config.toml
d_model = 768
n_kv_head = 2
d_mlp = 2048
activation = "swiglu"
norm_place = "pre"
positions = "rope"
rope_fraction = 1.0
parallel_block = false
init_std_down = 0.0
decay_fraction = 1.0
seq_len = 2048
dataset = "wikipedia_en"
Each number is 500 + 40 x the weight over its row's rms, rounded and kept within 0 to 999. Layers, rows and columns count from 0. Numbers have three digits each. The size before them is the row's rms in percent of the matrix's.

# layer 3 attention output (transposed), 768x768, rms 0.0764, rows 124-127,252-255,380-383, columns 96-143
097:470497557487518518509472489472492477483566511500505562521450505505437464452558517516542480516421599504511573529507517482499538468482504522539475
095:439559546445462463489510474548486561507465556547456564499513518529469515523520544549482533599489556540525486406540486447454547426475532491536484
098:469467523407448495510443517488502504511505496504465464544444528525473497469518475596500534512523548557527483506450473488524495456520529522447422
095:518526485358538520414483462482490539548468500510483503450503564445541565488589570517501548497442482441528510470482544449423539503517511503476540
109:570551501606565498495453536532503538570525494498448534538506524527486504564466539520471527457572478440428541455500477500444503614525503468529608
107:432504516489476569492532532509540531513550489428456550494471487486525549543523547562575516525545466453484548500506528464557502486489484433529503
103:492526476541454456494501465553527475541452481521485531459535545495468477540511471476471502571495485483474486545422506472547437498517526538497514
105:544544508572521536543511501480505495534469495455477499504526471461525463434466397550513496519491460538494468525484525523409463463526584504549514
103:464486538444508517454588465577481437502459481451464462451533548487511473485508490494462545499455494466560467493483507505554534411510557446538518
111:533500434527537555529502482458466507507436512579468488564507481504483532532488496531510405528502513449447502483440516523480457557524484501534558
113:556605454498428501452519528474424509542561544526505549469452519507533513437572536461544473509476555422432457568545471512456483561496500471511457
108:442487546539517487518494506513503466461443523514556570453523538487541525600452430495454470414529526525506478480526421541515503502488420521553409
# layer 3 attention value, 256x768, rms 0.0722, rows 125-127, columns 96-143
104:469441488529448458567543481546448483544526478416533448519473534520520581538534511492445570482458528544475565486590550466444535447542521521486483
108:446507509468557462570520448528538523458495497522578443491539518441479503505473532559442476573491549561488523427516526513492578468565521501482492
104:491494496433491524531477524500601510533537472510524488522487556537442548555519531566482506563512514485458478503478570466482545503453493467482514
# layer 3 attention query, 768x768, rms 0.0858, rows 384-413,512-540,640-668, columns 96-143
060:460469434480463490502491548493458474480502477513508466473431523546498526486510558474512425502564440532515458461542535497485458473503497455508549
065:555483548538490518531517502524525444483535461483540526481534520573554471530481534507519467539489480476470471552446454537549457525544451493498489
068:497512522465504431494500516542520454477498541485465566496509553541466517499467533482529556540458469480557544588443478435507471494533482539482558
061:456535584455468455481503441500489517539478446517485442503417425501502551459531452539512493424507518495496535514497489465484470416514528498497490
069:505527500505471485465558503510496503572574450534499548490492403472492499478482537435554421474513525485530568495518503451573474509500512507462420
068:507462415513527418441532570472513555514496579521510602550523466505484469611372531520476540560456497480554500468533520485541503473540501489545537
070:509589516492553479597458476488491514458502492518489560546435504488554546484520428492489524523530494521536457446529522553522519545464471447473504
062:491514480453548491495444463472517488497499535493519493413413463454488540485501500556462496442486492541529470505513484530499544439426512478470578
067:541490375496456490541535532501523555477487512555441469466466540464434430541492524525393550558483494508449507474568479539525498435529551530571496
069:481574447484546532510520507541523524450442500559477431471428509464409512443465489597477477485476427512499471536531457555569593450540466499492494
071:493528579468505523475518430493550489565492491558499522487515444474530558430466446470514490457490439517518534579490517496528526495528472467448445
072:450498523496484545446572614545512486545527524426427541496532521456506493441571526496470465485502545539548507516457539456505521622477469485456506
076:494491503520569495460460393491453526518490486513528435510482479483449465500517561518478424453465442519482469529468494503520563484497477506496450
077:494543567572514520495461454504534495509525497514511544523546505584494485482536525480523507475494558548532461505510547513523408471420491499479523
087:421490554474470474494512562475417502513554452547476564544419526478438492562550558468520516416492505526440540484489479476511471525553545546474517
085:519485544428451542482486481476528418546550546524520521553491529472550497503421502502475562491521542553533495515516536469504462491539479464534577
072:482525521484523487498543515506488549506481537491529501488516567533477543558447553507551521409538472623489561506494531461519498519538491523498486
080:472493508519523474443508416493557545533483482570464514497469446456533502536500490538495546469585489469520493502511465532468540471542515480482441
082:522469562483506453505520544498554531457547521414523536497528464463455494530539507423527500506460538530431519544502531492505487510531436527447556
089:543455487557570450527516456531459535560487489472445455548554496481525485470582500566499545475437513560489455500499458492499518497488545508482574
092:484584442520515464518409483578477540484457462504431415588551466514498484365491486555504468463507498498514603515493505486540459481513472467379539
080:571543464430469452492560471462544603528510542522495508530598588489492452540544539536549483537536550490531467497445515494589529476513471541494524
094:488574477488505524445499514563521472541482498504527469529455494553499520511527510497519470570569526459560484552516494458485498547489551469436491
100:509495464494479563485580522492492565454471512489471507537459412471494447444541555471461419546529434522480501466540550487528445523451535515531522
098:491468453426503597519505495458484532590460413545509539424489581546472535588528471506483480516520460501479506508539499489485525535460477465497476
085:450541483492446524519596453437428526532468550448475530468435436484447530501524499440520598456528455541516507502470541489455505564505509502590444
089:509504502470544405477502520528465466463477525564466455476541491615497482469467510532535560563560547480578496524464542476471575472481515527473470
091:489419498474552485557520462483461530463534472468492507539473453479476531466455480581607567483515515471517548555538491526513505490536484536487466
093:529491511410458485558482511512495453497512495506472484458514481533482503535564454511473436529474576514454518447497522458473406481491523527495505
102:441519504539499484518566508539453479544524498505592617522458485460541562522488426523497415537543558530513485458537516454539461425579412463447513
120:508577537505501510493478466433464484456463481456511538485481482428481530554520508481527488551529529433436491460468459498554474493513475507490467
111:512483530566527488512549391553542516491516567604530484461533543517486481496451485527460493464523530518494472563526558471514571480442478480441544
110:473514459455459554444512463568500489548589553481517477567553455471485431448540476465499484480522516553469478540565479506475521497532376466503530
114:523521547436488466495524469486491472501447432466594453532514530490517463490471457534558489499562519523529582476468506497590396515555495480485422
107:481432588474502515526559450499464476502503515508488499445485490486517549510499464506503512557467478553482470538543556475586502438434533546478504
111:513475552511506480521485509505443498534484468468494495491519514460471509485536532489466492441559443568529521440508467456499482487556534522490498
107:533463464440489483573467503501527399568480432511429511555475550465500540513478501455493503465550458545424538462516516510521544518447477516490552
104:499474460452451563415499566591486574523484490518508469509510549421485481490546546481524491509498465492513481449491442533467489492516477447469533
104:428527482507525495498499452493397504531464516421551512466417454481470533508529454539479548493477581460501503557565507532433518483472516443476566
109:485471474437484500472535515527436504489432484572518546488476467511491484456481505514455468546535488492449511511521522509553562490474557542542466
105:502473574487531441490533509502506444472454533473538473487483509529455472504518505439533476562539466536433547459468492533513500527448514465452457
109:445504491473568507483535500475473482435462531521529462461473437503463536583461534510476466491469509451461513470558516465417488478521527508488512
107:432516550526533453511442488496571487467430470498570578476340486525501460525538543495586462484480514491517508473409513466570445569572467588513502
105:528537547511457535483480417505477538555518498502495634497526488496505386504519452485450513539461519478530488518500438522503535469500472513515531
117:550486509482475431480521538445476499527457482513477537498487529475516541466522545548473556523420612516526575490475488483571425586555499557544521
112:437466487522434536435486477523492457459520490521518485514485460520416523489517522453550471577458468491508462425566549474497495504483524481560597
097:477536504415494435470510475470551476428499460491504516390490551503457488530549597475489482486536415484434484579531475569445424479471495492555524
102:551525528495534470500469477518499471532484467537464468459507513454516509531457498518532480507477440619544479565494475575493519529548441441463461
103:477525455480543468490518513512596576567501464599498484471597479433534543520454434480579513494501517500515496527480505526420572515488453505447537
105:464491428479511602470542474562522516460454490527488494499499562545510431560465493511481536462501513563457555521509500488543558527418482492485571
093:488501471469530489535512449502481469575492554472565465462471478488539564455561500565556479537471420440484573494482439593603449510547480425494467
096:586505491442541496520545476508454472459527523544556563512464516562509525522482440528500528518533485545456494445505487498501502523459500489549526
107:427565378499533543481551460465460547544474535495519541424548516476454389487513501514474553510474539457510496507526472548509495419480496543527565
111:509522503453540488565465572486400529502487515462538526586575516509558555540466523529516555588468465440486450476465562406580442546433525501446546
101:450555452547480564509448457450446549534472495444565435594441491479455533536546509471541497494490488508443520528540447443526516506492469465561462
088:490537422495498486553503507509488506499498474457510544529510506539466465542441548451505506503565491492534538439488568500508505482521516435563571
088:516489435530533453518555516518483448462486493504512560469486526575534563427463525529534462477562449489579457438473571513502510527501489464436498
090:541529471494540432503459438540532519494477501535562409469463574587462452519476500492550457479453533498507534491519538499503509532495515514481480
101:518505438540496486529495477488518447494433543520524452465494550473492554561469520524461520544489469534478478542512482450496466532482515484459489
078:500462508497523492595549516537550595514510457513527444530525491430450456548526515526508437470460481394386513455446468504491548501554449482520551
079:554478466574528595471484506480486500394491489575526558554526506538547507495473527494507503469585524551553509571505481518512459553479441505483464
077:507480545497483513495491462506444431505528550455449446445478511556502526534473500450494493548484542514524444505484525570449533537514482419437504
078:537535445473527575467535495445482490459532461530431547522469499513507468521494489509547471500515461472543509412505461482520437470520501481459448
082:468519566478461554525518483457513441463440504494524471498484563503532479465472477513441494456534497493445502519463535546524476507526537427462517
070:454575438432442536491498427498544481496514553531498512501506470502479516447525603512530524520560544468457531546499536530528477510522428464515504
081:549539490519518511565444561561503515451476456470536468551543456499504482473480462528451546484435506465480522528459530482508476558498509638517473
079:492477552467493438473527451467528556506497516516465573483475463539476518431537504461516380488440477599463514518467505533532499468509515461492528
072:448447447531511551517428567481468517482475459433500507567478495465529479544492549504552622520516473442536528486498532481491533509422521556491586
075:518481455532536539535496492433500529516512481486521413500510538506428524483555528489438583515495525560486451537498468510500517508500500499512542
078:520413482500532488520551514456539502448472572499494535563508506519507465409502523428523502498569472493463532590606492568434469483495452495481437
082:465469476454489570549497475487572485533453508495501586558493469560464500520509591443525496488492522527453492562507563453429486502507453412513529
081:516537442490491503450571504481505418530491499528540505526462520495534504567515531573527450511476429453480478521558569539495500534454517532531405
082:573510530466495567486416434531472496524522469577510495553498485492578524544576525420536529492586532480469483470454570431527439535483551508473457
088:438538463513477472533478484505484500439519520460500514563486431507546495424561564527470468468577514506491565516527571546506510458411543570459520
089:565520444533494498421531498467457526506541468524505498517473478522448482538478454480456429495565511501480489514489552496550437515515422516466539
076:524528455576429499540468522525538552535478406498533532539500530518444561503458498461452523536479536468523453482542487453468485477505459468488510
077:508499498463474522505491517553515500505507463511562456467531544532495428430485482511454546532470494514565459419510505494487514549456465534439514
088:430477528499517504500512518485438468522439482530421491489562480460472515526525511504387581493538513525465489520393511497494461457542427508495546
084:489520504564531446542460536531497488428495478490495456523379473430490498551507568442520453509490504561455523532461497539533539483468507494496488
086:536451526589500547611508506507513483487485478525567525508498381541470544560479451490491503523455454456520490419522432516523481438447534547572466
073:498554539471476492484480457511467517574512484505564470496521576485540532499489508571569489443495494530468460537489487541507526476524499407471536
091:493449552495494491393511527490430561521513497440467455547546511493500565456496525463567484523520463516485462499522524480529566455574496408433466
098:538602519401515478507484547493494471510450509497447520492488443538440480510513483461609471550457462453486529512489486524523429402495531473464494
091:431475432525568477510579515559497545461504548450478497484463571481492546492506434444553506442513544559500522587497472541430487512420520466522522
083:480470444519534518472490576461574443457450505431496471502470488494438483454548553417586441500457503460480529554461522453424612586402523490545507
086:557459577473537538481466531557452497486512488541514462528476501457469480474491553499574495527517530476553512542530469514490532453456464464470486
086:508489508528497422491547444504428513511526514488496459534536570521532468601533552484476534489472551476518502515520513426499498474531501516497504
094:490512515535404535535487611519511510512494487513526536456539499517500554520482517477519563479530517477609450422583517464521531491437467541502426
# layer 3 attention key, 256x768, rms 0.0815, rows 128-156, columns 96-143
084:496504508501460531460417486506468612405541538543493559537524462557499535490521491460507465554452457430503474523489475462587537535435437457489495
079:484563516539514512543557475453487415533485477436391447529475475498497492539470456467416524458545503530561508484568496536429486515531573513479484
081:516423422554459583507444504443527477470529489592540452443456506583479512540530501475408429495514534480483478417534479447556497520474510501572475
072:550547463480504532438466538523508504500511518447489502454515446458522557505456492456518513532506544420472489512451518570491532510507515589482557
086:499518449488508547530442516494508484439492488501448572456493551459509506478544495519415543529531543462506449508453495547483538488532454403568503
071:479456479488469544573536510561500411425527427485452501481442526540502516440575476463475513479465508478454491460560546469464471480537487528469430
072:512463515503529516469471526508499451563488516498521419506536514513466513499545480515529519539466465475488456514446464516536574466464549566448529
076:501512490448479475502563557521471526468573589477497465507538509541508491516506455450482497588515510515521532486528512455541563515502476502512516
085:488507516482477518477515531499504469479568474528521520547565456498538524544607484515555510467483563464623522531469484476498526527458476539493551
073:483440499546514481532491484515466528490473526508482470494451565506552601501447506460449453479512490529487514481458550508485481517459564499443443
080:531499446505500513554562525494527503536469472459521488479496502550526456449463425536452486591479470499524465495503462552499534550411457485569484
083:476482431452488450528556480435553534455504536496547464520472399520487396544509546444496519478527502442491403472457448476533448476523540441480519
082:549511480501463496550499471539493492476503560510503559505484473504504442479488468432529526534496530516554505482527543498441512522488454494519531
083:484466453462503504472594526446504493547489463490489483437546530520452449513491538489491470516428521493504507489470462434557558498550452590470490
089:463513463460505581449460482532564508517444446478479489487504502528537519493515518399469537402469474499526484523459570523480528490465459458470500
083:449524557468437576485491493546534499445525481536474493459489497516427521419503440507516524491511481441449451442475516446558518469522555559457530
085:460460517424481558506455438514552466470519489503550529471548533470491415516528458523481497558520516475506506502475508515532476499508545485518488
090:512505527565460556584432520512504566476502527478479470476458520461476554447486505426503572494439487517508466467529509443514468504494515540583498
081:488476484448548485505460491434418442452518509531442451451543527561406451451539487510510484516513483508488452538498509492459497506512504568510517
092:484557527496492547518452494473565516494470499527499540525517443438463447570564473457490466478529489532479532522562513512492439481499546493505499
085:392513522530527474504370517422546467471534469498455455488510455525518534512430503466468404427487453472465504475476512478481545472515502488527498
080:492492434433528476498488503475505450502516438533478488497530504541540481545512473471614519518460510431472498483396485471534504496486500515397451
094:493510416507434512423459444529489435547480573462495497445528476619479522521516543487552517522454466445563453519507499458462498521456452481510567
093:460506495514447529509517454528551510499498473530461453539491430495513484498465525438462463493520485517475579448507565475538455566471479455478518
103:532526455506495440484560603506468514528509455570465546422498532551458466539495532566460546497560506481459482518506545518503540447524473489466514
084:533554561557542549522498506513437416527468591515438513496490487468446538524486475517472511439507444561459534462505458438484542551511436534460484
084:482499431482522423496464558521416434449453481550464434453492488544504541507543493561571468572526495425549541494458475426502610544423505504488484
090:523616586496457513602518453565453462526517435471508450528462479504478549532485436496549439471456508471458561530440492520498473538429600510452482
102:500480425439462545551503503527523518545430508551511530484433490499487442495516488517466429456427493552472463489524563545497412530499500522503529